config.toml
n_layer = 12
d_model = 96
n_head = 2
n_kv_head = 2
head_dim = 64
d_mlp = 384
vocab_size = 1391
activation = "squared_relu"
norm = "rmsnorm"
norm_place = "pre"
norm_eps = 1e-06
positions = "rope"
rope_base = 1020.0
rope_fraction = 0.5
qk_norm = true
attn_scale = 0.133
bias = "none"
tie_embeddings = false
parallel_block = false
extras = ["local attention windows", "exclusive self-attention", "value embeddings", "hashed n-gram embeddings", "a smear gate", "learned residual scales", "capped logits"]
init = "orth"
init_std_qkv = 0.0613
init_std_o = 0.0761
init_std_up = 0.0878
init_std_down = 0.0878
optimizer = "muon_variant"
lr = 0.00734
beta1 = 0.95
weight_decay = 0.0
lr_head = 0.00466
warmup_steps = 0
schedule = "wsd"
decay_fraction = 1.0
decay_shape = "pow"
final_lr_fraction = 0.05
batch_tokens = 16384
seq_len = 2048
doc_mask = true
train_tokens = 129000000
steps = 7874
dataset = "wikipedia_en"
Each number is 500 + 40 x the weight over the matrix's rms, rounded and kept within 0 to 999. Layers, rows and columns count from 0. Numbers have three digits each.

# layer 5 attention output (transposed), 128x96, rms 0.0761, rows 58-66, columns 0-95
513456449513523538475516453537514479472501487543463563445466572551437503482472573487514484525379470529508580480458491468457453486444504586518515521505495475563484510580503475526496441577511509526468471561526485609546530544491503507526467483495416558569469466436496522475467538470541482525
496492454537467459566483494505504418471490537470598485557571469436503439540493504469522492546476501457547518471529487483505472489469486447518536523504500479502498542509471534475474531546507529513505457493525446503515628541540447544404564480495545542510442434518521520519521433511360502486
536527526512508533442558480516433496481426463519527499418487533544525434515473485522511466478495405537527602506476439558556528509525593484490444437493519576498448552491530516527495545460510503472524614517505486491524487495502438567534498503447517501467537498528450505571579538458480530469
514477440545449499537557530450519426425463501571508556561471513508564489547461483465536520460576482511571434529552483520505533597536607428574403556612554504530466455500474418478588566510456467478500455584526553553427532543473526507532432502522490484477503573526515505505556515537516491491
423537492503417481425495495517485452519585505441564506592535497520608537537466520491516478468525485497514464464580547443448397499452494606503423414493457485429483500504571534575535573555475554521470453539541498534517464523555524484545573449510519482458544428521500523496520495462522605483
463468503503431494436504502469461533452496455531480484559471526464500464397486514405453468547493417559503569412539496561506437539532533476499539506508478443521586505567502560433483558594481559506468475534419484505513491527496507531527480462538470509507531515444541448587480566513495475420
453453413477521511535476472540400523468526446504558512485563496482465524481474556486450524522517544419494474548529520456520507526525430501467468518470538507498511460467522488556489485489499507503505560500482512507509500517512477555524543516509496485491430522407469501411592535506551504470
551473494484471468536475475466498477546528470462493508568519514494597438517521494468469472564523530547422515502541511539422459478456451430506564544477483465457502501509466443474544457520468490503480538466480462570466443472490525487499401520461549551492485531594489465444576585512490535417
550459538491500454447480451506475536497494513481516495506468542533506449564484558483455529512505521521470519536531555521585419503502538497501512491489447470454576480491486515450541523470539473500512550517560425490534437491457495418479531556437504536516484528451517537503566503503525435497
# layer 5 attention value, 128x96, rms 0.0618, rows 59-66, columns 0-95
506528516478512498472496520520521485613524536568473456495541568619503598528538487567538507421471512550517492503478551448571514479497516537609509514508473550461543457489474459523490511464500499528479553449438571492476480430413493454538472529525513481482580480471586469417463494528571530491
462493464543485523532496561503481480486501581488456517486501465515532527567484488509492555533521522469509460502508532475486570499524515506482557569531474481473533526417458493562527543511443476509488454507454524495435472493476529452455535509546505481495505491511537484398530461518483434564
465552572494552524459511467508425526636531493434439457496463502503456483453528505559491500531506452455541504451538504504517516513467439476562540511446473508509524508441456503556488459556503525469553552477498452478550473480526443476451492513528494454567499481570466456602476560502509490489
496490525492565492514494511455475529479488489471456516467419528485492455466481422501512476536468535455516500499495461530489556460546469449470541555487471519477520535546409488439517426460535506502561408533441553554451487522462518500540487515454533485482431484485436471529482510548544476503
509486487452553476555490495548535407532546511466513530463459502564476545536432491616525484440490545466438530531515502472471597501498528513546528549528443563492464487509533448514496499537459459503540531512547528477588497510517464503482539500464555476476463505435453525449490486492507530505
515504447442585505496533508517377451483524462446470545463468503454526497518501476506556482522416481529476504506518494484468482480432501491522525543462511486500508498525561563480487472443466556441458497498559472510416495503524524494478505521508535512487522500465474536479522524431559462508
529485411502576417508422561450546479391526516489536536483557464504436552514497458578440459484494554515487507571548482488452511553510533492477507480463442431499525524493527539519497548488508445422530491476487488479476571472453485464507558581421502440422503499467522506510514488523475505476
529551458555445538478515456475419496493544487569463497470525557520510561465546508513571445508533608485523535443452441513463540578501507451498532520463545469533452510483451472584509463529516408527471480496478493463447531473543523480513523485508485442397505535483533544555493529477475549512
# layer 5 attention query, 128x96, rms 0.0609, rows 64-127, columns 0-95
493581450430466587486505449494556475462536474499527488632481469521493503448474535436509480469571549481436447435443497478477497511414488493471445495541529506448482478517484428462516417521494497467505476438513520401517518480473473507504456473456486493531521585461493439415424493565509554455
506459499458518554500464485572499489488532466452529487453519455504487494496448448461525504528502463501449444517524472481482504523499432509507539511471566468454515529503558495466513502519490478478515513541493535542486461505516525529550549474524530529486502517475493519481490486490511525509
491388489443515489508477534568486517495530496453575481472535479506500495493461546493492520542452468499418474539479540513506540509584454482476584511467492467464547484498569542534508584521517482484474580500466526568531468554569471547562600529577510555506452472481519552527509528469492431553
513574511547513510455497497420526458517487506525442497532474514459469518539531475541466492444488550501547499487490463522487486512447534513523401494568486520549461511499461439486533393487473536529497448465518480432458519456460511489399416526469466441500553502526470516472458454511493518459
506452511525519507545564554487511518548547525507465538495467535481451508492530510560499507509450467519527522537496540515528483580495502514510402504573527458463537497497457494554557521473470524528459542527440471494482568489454482528431409524485492521556467458490529537532471462433560502526
475504485476453524415514527520519451484508481489477490538523479488456522461488524533494525505495498492477483500521483474483511514500505548486473514522472488480489501480475524517556472506486484471467470450513533480533468467484429525484489487488481466516521531486533540511478480494504521512
491444460557490504499456482542507492512467493482522538478484534500503457510447471455532476504492454497491512503499528513546471488521468481503500530460528487500519484510515524500517527491505478481545527491530502486518508509524491478533533501525492537518469448519491544491577542460512416502
528469500543489491507477484491464532439460513499552517468485495496513448504459461480498477499467495484492505491469488499514500491523524473473499510489483477488503485501546552470501539540517496510494504478551498500533513499508492527493566471521478451469478483542510481497540535525464439537
544517454543526565522485487500509471535539525522489540478490535542468442525503539497498439443534476531507516539511554576544510524457560460568440522527503484528529439506503494508552478453503528558513519517502517423449582563475520503464484486520458501499466463481502525512534532511510510488
438525494474554575549455529441493510525523510505494428493479543516487549466537474486429469503492514534512510479494478515490540484478544461587465493509528500512482493504472470505532504474507551531425561560510462517483604583497533495467468461457466488412505518501492478449548445533531541519
435505495523545504482493565524528490504529554446469472497479545512531508492545560549463550512474473517473472508519443556479483588508492520537526473506503487547497543497505527537521529492487523518482505521547464519545503513410479546537442476495421489490541439491500496463551426504554578496
529477564528507498503482439520540506475501504486522557496464446439494460421540472464524492516568424528521498443561481486512510487524445470427534514442524538537496487529533519523471564492489456437534417518481491524519486498511477494562538496517535457518535494493472484487531552511523472561
529571551528570484510638502496448542465555574542525540546443514535467465465458500483500495452496486571486543486461522465487479507503574494488570492546508505512473528475506514523477477557522507558458514525432509505456608546448532556478488549471521470530485486514474480542492476568421477395
556506500544400484462501462563514481450456507549534529577533518417501507554519541499494456472484454534513505439486530488442502535535508466435498547505482421507457459534546502448471470480550507429509454423573553550533519520576506534448514543524507502534580500494501514527490583501487480536
459544464516491516616454541585474527441479483456516497487540532490516510496509477506466484484485495513517489485437498602477537488488562448515452544472418439564519499523520447465482422447517553457464485504493535438542537519518517489498450471551485591427530413524506528514521554422466442534
492501510497503540526553513548493480490468477492589479472434494516472460510557472515512523511405538485506488482486484554463553435508503499503436488465470593564447556482485413463541547565487549507449505523450516523466493468478566497454429474562493463464496488483495509535516505516522463512
534481495458505532543507518566489552472505538452538497459484484559484510523496451486537500510495476506492508497511510474465476504514469461491525493485510524462502463512501494475492545515476481507547504525454528523520470531469517518513525449521513526478502466485515499497486523494527539502
503351521557545460562537589513479555548490518474468514411539589495508506533545444606487513529388450514552526569543529510539546450593478509478517480459473466580518535473525564528559601493502478571462574520489502590575470541539512518482538497549515532463494395468565553603509484404517428545
511369508534528421528550530458502560537523500517459553443507548504473468557574529592510508538365503552573516518506518527517531498577540504528463474550460473551528501481525554570526557499520483545424560524507439547531495488522474500496494515544511493475497443505506536551542472430528438516
479584441476476559466483440538497444430513496474516457539490459492503535482477518466498456455576510468437519483514483469506475486495480498500506531463496540474480508511525467436493450542482473479558445471541572511552476495505479503503527474512503456484475550454472440471495538558466502508
523510461545524489471490454438497489499478532504436530520465517478499500509541478559487497511534569526528493466515470494498468517446554518510435484560478492508508503508439482518515441485465491518493458471473458447515518459424486481399444487455514404466508489490487470466470463513508535504
488472449512475534501492470580513500469522476460534496515512496469511503449467473443512504490513456480447514499535524479485540488532444497445540504419514492518499509487509557431496528555484481468524516428533568558574460524586477504556598488524506511530478521471499496519533538479477430512
546514529490550507558544500429506493528509548528476512515475509492472511501524486561443524448513503545499483522480521533541435554501528478536439487539533486466488457531487455558532473448508512577491522523482450498462562525428521497479408456472486512493457498495533475457503428511508558495
418490501490501468504535533451492509588524550530520525470480572524471474530531534520434490486481467530527496523460574528500456562498532513564466527560522519487477539458472505490570444489513537585485538508478468448466580514460496509437439508515514499469469500501506537475503398522501549508
481546560480529532492562575497502465538529533486461496531516507491525459478532534554477525464465491528478508528495489524487453521471491486532517478541566539520509543477469453570535444525518566572481545567470463426456543514465524484490443498482498522512458497476492490525499438528482544457
469476514462514519495583501493479506530446524472483462502570501457514573522482538538424525531489559511516520511506531519504493535582529536543483482518464533470470545491434469461476456539564509564437523508480458494539553494520488485495497495453487541435472534478526536532450443545505549536
457520503556531531514514565484443515537478466515501479454483463494467458494483479535520506509532495448488518439512475458486507443505505551476592476463539531498521547510479471474477520543485538479532517498476523583510425491516497515456512584496514509516520539492540448482430499541464475476
492544545526514498489502517518483488514517559523490461521535605478531506510518488486510478479498549512498459471459467480493512476433559472460500488488540491534509445531536501528515541505500506480478509497481552485490467550508510506440546490510521528505543463489465520515528466509464513501
514492565531425490551478534539566491500491464524523495454451497497516527441490412464539483525589503470496519435504493440477492456498475512428572488431499508521504530483463511486586490526481527495487484506433577502517451514505529449531475536513562524494548549469474430549415548525468487506
410509554507514381492543466522539444479514556511495434530553573467537497450545490512480536509494572468495468547472523520539547511437547491523421528488544529562410522473479481469597494588510522527424464515554490474480565554492460533487416467527551588486487461526522557536521519436525515525
495456516464524518488517544512502420576484439509487556444557472545403445603537490573544428426457451464516517500534536506499547507501459575518525442493543486562552526513528497607462494515512478470490496453490487486524430496511443454480575469529509490473448466576524459475492466451529561474
545466516542447452458477497549421510484521508525492458504530551482430589493460482477458556480542472496482482466499496462584499417511476519505475563467447456534545531567503537501453528435476429495449503547479483467570511575547477459526465501559524592468563492494432460567535438542564424538
512506501532538511552464572514465451562547496503442546493470512585488481478428505525543513475489451470486537516543463491524511538464497478449559506489457481462470521497560510520574461533489565573556502497494519517468488510482525503416492548501543421537439507477491464475510512513463489467
456434514539461557551486511510495502499485527465526527447510495547489461494544483540503465461500477473478533519495559517558482463493513454505521495563456538438482482480486495458443480554528486520557548448456517500426484469467435411401441434474446535504453501518467520561531396529523477525
508517530467472529508577524424547531552456493510492461573516462502482576516497518594472555444508539504461513481569425507452568533593499435454528584536456532523428489474502551456524475436423459459444487448553502494534532556477566541483530514421500486511514479513537561481532427468455506528
488480519400546475469457563462477440518534447555534518504518499529512435473485475509453550456510466546509493495566575451485517556449461463497458524477554496539468512492546477474473533484501527564574578528541451453465430520500514466519468544523543550494459557450475434515586567553519457485
518514424546458532524505538501540469462474524466527516514462517486504580525546514538476473531545457496543490467452517465446428496497477534443488516495468492504466577539464494571545446502524528516542502443513504509513556507467473539488490420543458529558532466445493476519475519523561483520
490457518483557555552525480458430517483492476534567502531444527510479561543496470463536438517528496479550508483478509499475473509510559578545482476510454500486512464491449508498494517486480533476522482461487440518460521540483499423534508496510471483447499433539528439588539427463586515463
537506521450434440560530414524557513479447487513510475462500521409459594554577491543430486505471521518464535507480492548499519484506506479527428488574524501576561515512484515465492433534432477474565475512573505543533466511473466524530447476466532527444487464434511519418453518519561503483
463418584484558475444512503522564535617478532482549535502482503538479481472470535477432554500493507519441484467514591430515555489427495506533490451494541496479466507462511486524469491512487459484500502548494519511507489470556414465555537470423569519535475494495504535482518518483498582480
507460527495515447470503489550512518472490427494504522561544461394501445475522489470428585483513534460421495507463560544482533462463488517561464523450503457467511407453535604445436501454539500454459477532502514479541452529488471505503430488480522514577462529491526542543584524383526422530
476602489572506453466537573502420535519468484489560496562490429536418523489565564477467501459528392474521411501540520527559415542453435552492530562583512514485461528532531441501441502477475566539522515495459502514451443486485530453529564477535487471524507510453508463486439493543479398484
538542476456438495498503425484501461443504426528404510577502505504470476433505507484485458504442462504450501493400471526441539574520475527542471483569572503464494527536559544456560477475536537450469469458575538449466519518493504505570514465495423529494483488481487489449431456476497497505
447494523517556550481455516476482545475463419500485444481426570439489497481490555521475482487490501499518484518438495534552508505501557487517587423500502480533509403460434530486503503546437530521493574489477529508513487486462496525553582469513478470468465519495487492547548512479489571504
542536463461459615533551555553526512547502518524479499468477473452479528526475552509497467537538546569568496475453478542491536447447554511637524508550497471493508523467532514597471498521614483540515523555498408462481496526448501517587487466543465493531467492512555447512443515517507474426
537489539445490563482468534443485451508475485521431495491527543525418513542476535500583514491527480538508418480500443514478503490513529592447489462507584530477446457535540497515480507547529492521468520530467497401475476528534511568550509480471478499501516503514510513514455393504455537450
504478471562516474522517525539487509494544470547433532542569538434515521486495527563502549543459476483483483433510557376417490458506512472459458491563589485393537509421551512397506581464555507411553450550471505540610481418474452464510477540492567465564515515463509485504504484477506460500
505512495466460507425508532466486508488482487496536468483503491518517547530423542525453465491479591480500493518421559495571524430483490519586475517450509532471529469435480478546523484501525450549520527425548456479455520479518507519505534494541431557515493557509512433553522526467490487537
419523575497521491470489500465527504503586445496493504490500467555523448496553453435539492527555509524525472483469521569558474543472551400517548493547534602453579544443518524540494530485522514492477455511531510519525558553572479477523561523456469504434546532519546481468531572541540573533
478516447574462488526552482567475556472511484494524481448538519527495483486489456516422503555505515481516513422515520527438543451485515427423474486484502531559545505499456492438440491530487517403476568510442498517518462445476533497526478532556545474459494480480576445493500430503498549516
529473560504530491515527488482470493541483462474474413497516518520530537453499480516414500482403471467484496517516470450541530504489475476482439483581532500534481453549510575409511477466526468488557510483560518481460435474436457409528521433512520483517473481566461516464445528531462546492
550464480538496466420595506513577512485543496457502520516554507523510465458489465499500589530523618547453485577511596506426471467468548497477411553402510505494558424504487570462511488545546480536517483492453501589462489485485445548604514451499482515471497517477536483516515488551549524514
517510484472469497525527500511488537562499495556497462471552501504523585521548448485492415492505539537504485445404523483540498459527607584564549526454524500503512535497480529508509504437548547585449443460418557499499487514495515426474538462452502512491524515550480515548471524589437548551
354460451445413577571558525378543444517543500423460535464553494565495521467534503509458496521494435563547506526501459468456507519580463544549456514478494467452514468484457519568524442530456458559409534471543476567519558506527535493508470556515450459542487524529477513525563433477550512498
498438498512498515454518550478493473484453554543566489517528498434466525528521438479545521504509493553496481528552502479450495513555486491491440513547500487499515508567490451500463498412485498503539544438389503454526519507492486523408538439505483531518479510549452560547465448448507446492
543496475493448495453530556501511473456464433473500509560444502453543570513574533475432458548540499523433514501525522483558454539475462503515462525495564509474450496499467559558480463466495511555471554471450487502464471525495463517608510533522554516523487518487522441501556509456543506517
514530516470502447414473546472463558570482504510566482501565508499434536496466459523540508444464472502503465478455574489486513500495513536510473534475499472541531560447457475505439488527469490459561492498506522458525396478559465516519495463459481515475451473456532439502526529536487500465
460505508477513421488437525484508474512485454505457457450531499569537518434431457452475584512512415498466475524517549572444557451439464489484468545387562518469481489550479505542427506453508424538474460538508552576517446539563533573476425489566522505429546530446551489539515530574532545513
464463496485459512479575476483559485553439543542490512522450569508474587492431461576520513501528595578479524538455538543497510520518532541571458487473493479425481406471482473505532503552476501539493492488534537582539512487486491524510507507456447506487502560504503572581503450546551481451
520530480531516499519530442512532530483463495534543530518534513505479453482421506460557511515511502487506442498521496528483396574522501529456444523513525549480484572566472563435461536504499542510510501491497470427508524561461505541511552554439505500540496415562493516513485529445456478446
490546564472526450548411528469495483524422493533483466465510489531496456502530489476471540505485420517484525503497451480466482478474513461515625571486480464542513490495479487496455515480472457454536501501504491471578445471488530528470489553498494546451490445555527473474583522515499491541
488526515534485507448430490630530506471553463504458520488546533482506507532509518394539523482555524513578494490502526611445505528460504502540450443500502474614568486470471557454562489499483488483495503511499495511539537556519455545498482508486497519514469545454504513521402516391454467500
543545557538530533524567512469491528522516486520425533537465486527488498559468459547519494449462502493454563497416448530413500457391542511465564461509536529435488445483516532534489433550582458515555445518497525530513469575430513483479549437490542477598543479513450440543439500440457512423
547501549537537578544493549431547485530507543579495457521474490435536481442530449525517513509519542475446499448506534545474486459539540519463523540517489517490463501489459503456535516510485551517541490542468526494493522455426556461493569458524482506598478497551448548575457552542484500513
# layer 5 attention key, 128x96, rms 0.0612, rows 64-127, columns 0-95
523490519497507518450495452475506513473523564521505418530521441449553506407487490470514510478507480505484497501476570497462540510456524512493503520487564527519513513485510489506469440484521534530481482404537534539529558473514534480476489451427520572539527531497548531489531456510514487459
516496470526504553538492466478543516512478453515504499475541500474481519536494496497499526532560551479455473519508470514534514482540475520521536505504514472452476484469513499487478545489476461482524504531499507495483481461503488466511509559550563509549452528565487486525548488517461473459
413456461475453473523509504537509546501475451493476550514514474475496519527466560553490501492508515456508456508497478551572491510522455533470519529460475501495510518535473497575553559520509485479526526478452498464489489532533457466493516574524492487511465500479443520482501534489490474505
533527556533555498434469539439490420503506546513548467527503473483468546464537468479527513519506516516521499513481496497432526505492536469527475494557509505518504448456522518460439468499484551556472463514570486523519510475478548531511483447476508547523545490498495519487514499479514538488
538527519528504445487486526520518453529530499514496479521521515508459524492515498491517514507486473536497533533520525451460496505461460476520451500528507464469500479502519509451538522501464495506488491502520515505480503508470525549546467443481477515530506479449477527522520505476519508521
471457469518477504435576555512491499538516498497497538529474479495472511484511479513492480507531494513505516503484519499546482477504542561500516504522508500498481505471479517543475476471510554502503496488497529457500489486473446455517494499526506515503512501496522480484504500488508557501
460492499483472505532470484518523505476524461503472547488513531530493506508471485474526497507469509481497526494520524474528514518513490458471530512452488448491511527449532499451538541507520435454534516494496507493534514533520509512496507502572485493493506502499477512473517479533533485504
526524509481487527508527470474515532501466516543501535541509494449499477479451510533485554473490475463477496470475500503520518498511482481521521517493494510493425503514555463527476535557500468488469468516491466481502496541528476547489513489511498510465434549504517499521527481469469487523
566542468480520516512515503519520423507517526543503433542536519515499444490478538512483470458501477525439513511515521502472570460488458470565462508528550460509571463486538511509507505509492466515486480513507471463519510527486499552493507466520487530497452493467577542516525569509474473503
473507519444534478474455501482505435509563525503483446483556489509540518478466451438469421461493506516460454507490441478496544421447557484511481438520515465513528527393545538496511523506439518552415456533508521552548503533467518535523462434438528498422537472445515517413519454529496496495
423495496515526507493445619566505479480512552467554455526490460526507502429526528511455565547532584498528508530500451553502502497455496591522528419513413495444511500483489505482486527494463568541482479522493492558526474508458449490548425444457490500518567413485510504417467517482541459437
487521581564508525570454451529571574523476539462500524476416442479474491424539569561536472533474468501497497460540513562526507575461469479532495495474435583557437476556441508582526557526533451479477531504500533513442581521511444503513546486444509473530523493490490456506548525507490517490
550508484561522501457500509459442483492494487522502563525503475506484463540463492514468531391507526456454505492502551439529506553484529472414552490543473460448552509565502564527449483481470517541522501444454489520523491487476509560449442469463537462548457490511512534498506439486452427432
577513547641528487523510461533534539475499587536553526511498578516627504538517506526536452486479516593463519486447582528452471570497561555503455557542516467533443484493472535504551462487542547427459525442506539464510552557536565523407524544433495496530512430602559420592563551480470520527
479543505412491559580495503625470549526473437433563529480525494482523428527496477514418492512523471484483502494441473510434547530516476511464546567489428505487654478571527411429459495387486528433519500446454528383543489510486464430492442512488505521453478459514596496562481541428504529560
532566537470530507553592533525501468514448502511577438520477462485492508506486483530478494542444585501506477502478473565434474461439500542519451498452403585554396574498436386483513507570466530516489529487481522549461526535496559569465440434503480444478552466502504516509509553506537506576
541459485497501501544523463536563539525503518545550517506460515549470509532542469439496504516507473488507534451530523464529520478561564465460550466514473489506504517450518504479453520475439498567522494572459501489475499503452484504527446518547561476444494499525500440495570492506517513504
460479458513494507554511516512522551485506511512447537468432538514469520540488542562512485495504512453522503507519460535554496495499455516486526507468437490484530521511448492521553514518525501411507533509480541515492475523537452502483521558563466474474472476457454538527452538504473521484
480492505462506503460557479490528550476546519504447515517461510509473485502468518487513514498467493472535510518506504500494490545492493477484503522521461514540511496530477468554517456517562515464500508477511473492496518497538479495503500470484476502475519519460471529494486500481506509497
496479508513534532497534517490491492502482497473519533539470477466500514535500493504513471488534512480499498502474486493525481490512519529491521507506512535480491514466516503542491510525497511486526476496479504467506505471454525484500502533509522492479490487477496472484512519494484490507
520500484577539507483476538498496477526522523478506475480490510499497518483564465489486512509526516562486488504510529469457492496482533441536513441520507496499478496463515508455445452502489502508472492498521489508539511457446517515502514451503538492485517522499533462509553501494500507517
482447496467475523541542478539490563467492457494453571465460537529472479512480488524470514512475501462497498502518501556551469522488517544455525502447504507528466519490494493467583518518503466453535527504462493474502466527507468481482545545540468445481468517531479490520476445522530470506
548517526538532495501466510464484460476506551501535425510500515490473506481531505511493471438488494557459520516495461512463506479493511461545492501518497524477509487457532490475478485500489506528492470524554528511534531501421542540531493454464507516487472453422538519468515515484473501527
506515520525512508455468599486470463564530525490556429496520523523508533471542500461469492503481547532492526488543536515493476512482555514507516508562529493512469555473555481487513485479534529520519493492529501480509540529415529529540485471511538530521514492465558480488537489451467553510
496559509511518491464508509534532454513519491494509436492513531506523509450534516509455539513534524506512514559524494504437502462479498515555511468528571533488508525492478493502487420520486565538521504530522506476489524479500522530530463450510488503543502480484564500527521515492484484446
509512498468513496464571420519507494521492506515463440444498486519494517547472525479444497552499525528500521462461531508434498448534506472508476484539528517442482511513447463483446436455475460463463480493486519468520522461495489504493448498477488482467485542537553540585438457481493541518
450465496510511467503493478507484523534485466536510520463502469456481483511456453456532471524488494450502477440458539476490493517511518494465483494494562486550553524482464514470505526519492498482518507443487496561468515465562470504476481597465490470533476537529531503474441499545552471511
495490505515487467481468505517478460479528560508519432514553529544539482486504517523522455458449546512413468441532521532476462498469531533451504496547509514585505508487505530533486479520521523561454505575458499433466496549525545447497520460490512531509535474504476524492521493469483526471
532506568487461463523550520502501487503476463578482605499434480495501578500478409489540502525583475491556553508452517449457487502584446475457501481491540489517488448496518496481561522496522495476481498494510585483484464508507504481493522525505501435488519575467426464512448558533505504518
474436501467544432478522521625484518437546540455504404450597551484549509511534543481506535535468498460403471433442517510528456525507507571500427433540538477586532585564464450505515414450468467580482470464506483450546513501498443490556441507531529551545527488451535584465543475456496543543
506497547476516521501438538605563531504476459471535493519520532507451473534534522480582439491511503413482534502518538434481459540456533476526490446547567484534474394473460542531441549508462511416469494491504479487421483485484443446530569461540524491505467443530436460500479554483518562495
510506559435513552487484464545401485523548546581553489516549505515411485509481527546499562596606446507500580506480536433531538434545446497578531508465425467466517520596566481494440554490550377468447493576504482440476551497514490427504465505535434520533560461476464496629480407510542465492
490467550513543475555584528504520425510461426487524537420504534541502506468481484496527506505508453536462594570536499434467553471493451543464481496479578504564473465446508512484556454596499495543580547488507511411540491468460524386452532525451474494563392579476554506488493513542549534432
456454473486441480517480543576491505489554438439517511473509503586488455413505462447522480523495505543463483583513504507559551467475540458459566497511452478461457544473533505419475508526579454541496600519506441538485494465505490493463503457474498509450445500463515507599497465463482470576
412522530523529449544585585432529470516489585598512524509503461507486501527511496638478475486529503591483587426567446507523569494544484509462500536477409594482496436523490535493511490505517425410521494478500516502527545526498553514482484611472537472494514437432478523492501487484499564573
532501571367540536511486477507514509511520496537559470494509526519506476455553516461526442477533556523484471479492493418521578513460477484443500431589551502489497445497483470510469561473498481513555519503522464444522456523475455464529526432455541493526518549404440479510527581607505481409
533500436551526488467541499466518546495506512456528494484473502465535505494520547477537529523481445513493452539418528518423423492481442490497435495550471467561470524540507485513470487441504488492486498495511538527492507466464434485504542474510496554543521530526545496607529550456557484559
528513520382546553567506437489469519476498512515510554605513503519525481564528460395526429540528484520549522534491534529481472498500524486546516493481402505447495472462517540470465487543463531561469477533504512506460508490406523450535410526538525445419518524531475442579452555535498521490
472512532513429421481571530527541555465482520488522492505439556446520542572500508549469444545561481512485538491467499513522435479480551510568465515478503455521626574472490507513510500475437499475539454503476510556526472490453474542578497524417566471455512409481465462444529442452492441525
405508503529567604473514523598576564527539599463554527466504501515483529481552592439505489483549497457512543524534527444551418484429580509544520401464487531553496521589465511542478514445497502542530503488494520581513518494592481506514553496500528445518500526525497516462518508526519569403
466487548419450587555502490557494554513512447499533517529598488453445483475525455503477530514531527380448475442514436470511551497485551488451615563534477567436570506449577552563507492472537480434491386507511473421522466467484480519489495576535511519480417503465514545584588478432524564568
551558512512560513418570479465465601510458498450582543539505420542415518532576543424495474462588510562574465506511490525505491470412445434416540521497482529507492536452541488513444490502445527560538527520538485476412528517482579488497520458506507542547473603491502457484451536571509449514
514508446539469438522441548462527546434461442469378504490534596522475560480513440479473490517492514461546504517503472482459491514451489477512511523542516501552505527553585514493566465481519509467484464438538562485481473510461529448534485490525445500411407527507500432472511401488449443473
445433537489475507470562459509577483506523475533480460524455597497533445454509542486475468504431498486551491508458490539520516460510522497564589404466484521506472478410482485470522490492400509555487529606514506453487517483470506585508549440543532527502504531576506511523508541479519499550
573579457514496562549518460505530481459448573566490431512482495455476480511433511465489441519530522491519518465396456499499490450436605501632486499512488452528449463467489543567562494523575491478520471557481480556490552545414541505626495490548435514578443409512572502530471578462486515431
570542495522446521496503543376498445469475507568421492523478543529398531515400513575530486456471519507530545513460508463416524514455462510484422494502527569488441492531498473507502528573518447549505428596521549465486492549532488607551537555461562550596521498449520556510427450545417545477
484484503579556561540539537399498516526431428561442507491524517483536481456521477499480539508462513486494513370550550391411524488586509445437518564553514490429620509435472419405483571432594497413541453482518550497611481425521478427472503571439478541566456531521465475556443484477560469476
533514556495499478393477429415531497509480544500509450553531496416553534509481518461555421552495564468541414622405544498587523467449508524530555538499519496418485496477500494517547484482540487499553506369500449483478549447555569544444489469578473525510561546531526505538490524537498510490
500507578559519515578408541471574499511477463498500521490488430554509501471496476498505484502528507524512484482493538535666410478466499562485522454485599587427559423494575538430519504547601582455489516506501519425502533491514450488432484519467528535500534505483457491459554519488518512479
401481410433484505395553434500461439461467514580473448526465513488520475500542438476493459501504503499447461427509519570418446563517592486480464590523546519552537554500440432456506498513535524466410512515413506544516537504581496493542524526488512448482506492535533474528472464535526487521
440490543449507423518524507443481503551539559517472444538451523524457549449461551540500512513521515463511526505536483448528592384494517476525485484547510523538480464458478511472458517439494509516515450488510493526529490462519431462502481476489478456478463553578487502476443489485415469469
508466459545437485554541452544537471367504423471555406496474430521424517497566458526464526487494563433466447558499509517492491440528559499432527579454515493429597494585515434491518421510507497497489495490419459488493476510415504476528516460574460464496584548468463549495510532598549435491
597538478500492478467495554518515477513485497488561542544548470548469553484530456493481496478491533570572550469421612528499507446515555582547517487431473528491498542494507535531445486440597540484454504471414555508510464525566557438427491506430476623482519522560463551490447557448478489540
413473469565507509525519537451539444589470581487504519504426495501457580467590465560462436486481456573582495537467510469587562531476495487613394479492492507437444445461550526541510465536548483505449552503486536511505477474505480509559426496503471533548483470504502429515556435437474561522
559593461546489535466536496417480483535556556491465560435531447512459457491475458456533547465486529545516474570570478485466526509506546459389495505514526486498450483473487502565425548449435482483489495512471499434542502514450506569459481439526455484483523483510474474554486456501471517491
526484507517442509476563504483518472441454464522552540540408480513520540525575516484451440483502482478463469527489454510565454564442558477508469520498556566530425480520498549568538494412467567548546477488480498493473524558470544543518464546516516591536552550468602520518524485504571530512
450580505472500547472489550527559511519560541517558453566550506535505534550510484483564491419590510467536541491512534450538470486429553512461508495519419448526521559509404461484475548467483472507557447490501508519464396498507518529539511447487473508493451502496485405553540518524545454439
450515485440445437530476405471573486557446422475520475513490429528473605484453520544454529495467447506458480446496501453535513506412453584417481520442475483505553506534495572531403523475492474577491483504471520475555492480536419500540480505531515579492566490426470586501554484519561567425
522495491516461470478570505515514534509501524488500478534511549501521550466467428561465503546479558594554559531447543511519482485512507491525548482410454483407540427507613478471518487515530456542520484480521518532566449512429531542539548482547500478533534528476465546520454501558509466461
430487486493485495539455418539552543442488426455611539561532549531515515517464496480470586541469507511429581452510512535483429528567451475474455483504471539501468466483472511491485579631480463542527504486534505453510512541473521475489413525467492463505487500479463493504439482484426444401
425538602497522515525553511505475520530496438472494550471516422506522467538490473450500520432472476496467518529525427427528467559490561499488545549523491393525518482488434478513467482532487488503556520559473517519495499507505485478511474511481513588491490398522522484455602515521449549506
588493489509456505458444422479549494451499490479408460457518502507511526476534479440490487520543549369572502450502486540483486525410461438448507483500565513579556516439474537506503437537454452440478426518512480437571506489459425478493491489522450488502532475509427479491490518447473572524
464542466479498440545499498492504548515524474452470539635490507485455514449445517517516513467468508484422514530491486527405448467472532503458551542558486560473513463439535629547407477518546469547519430519501496573563486565472418447530559559545519465561510483514439480479467542402537553448
535489525470473473565508523401448472562555504497420512503561444465478475448489474562457551484454532474452482508536507583462504467527541500475461479522470509541452533505499487507493490554476496500515463513513493529505531510521566480522520467537471572560484542530505543523454529485509491473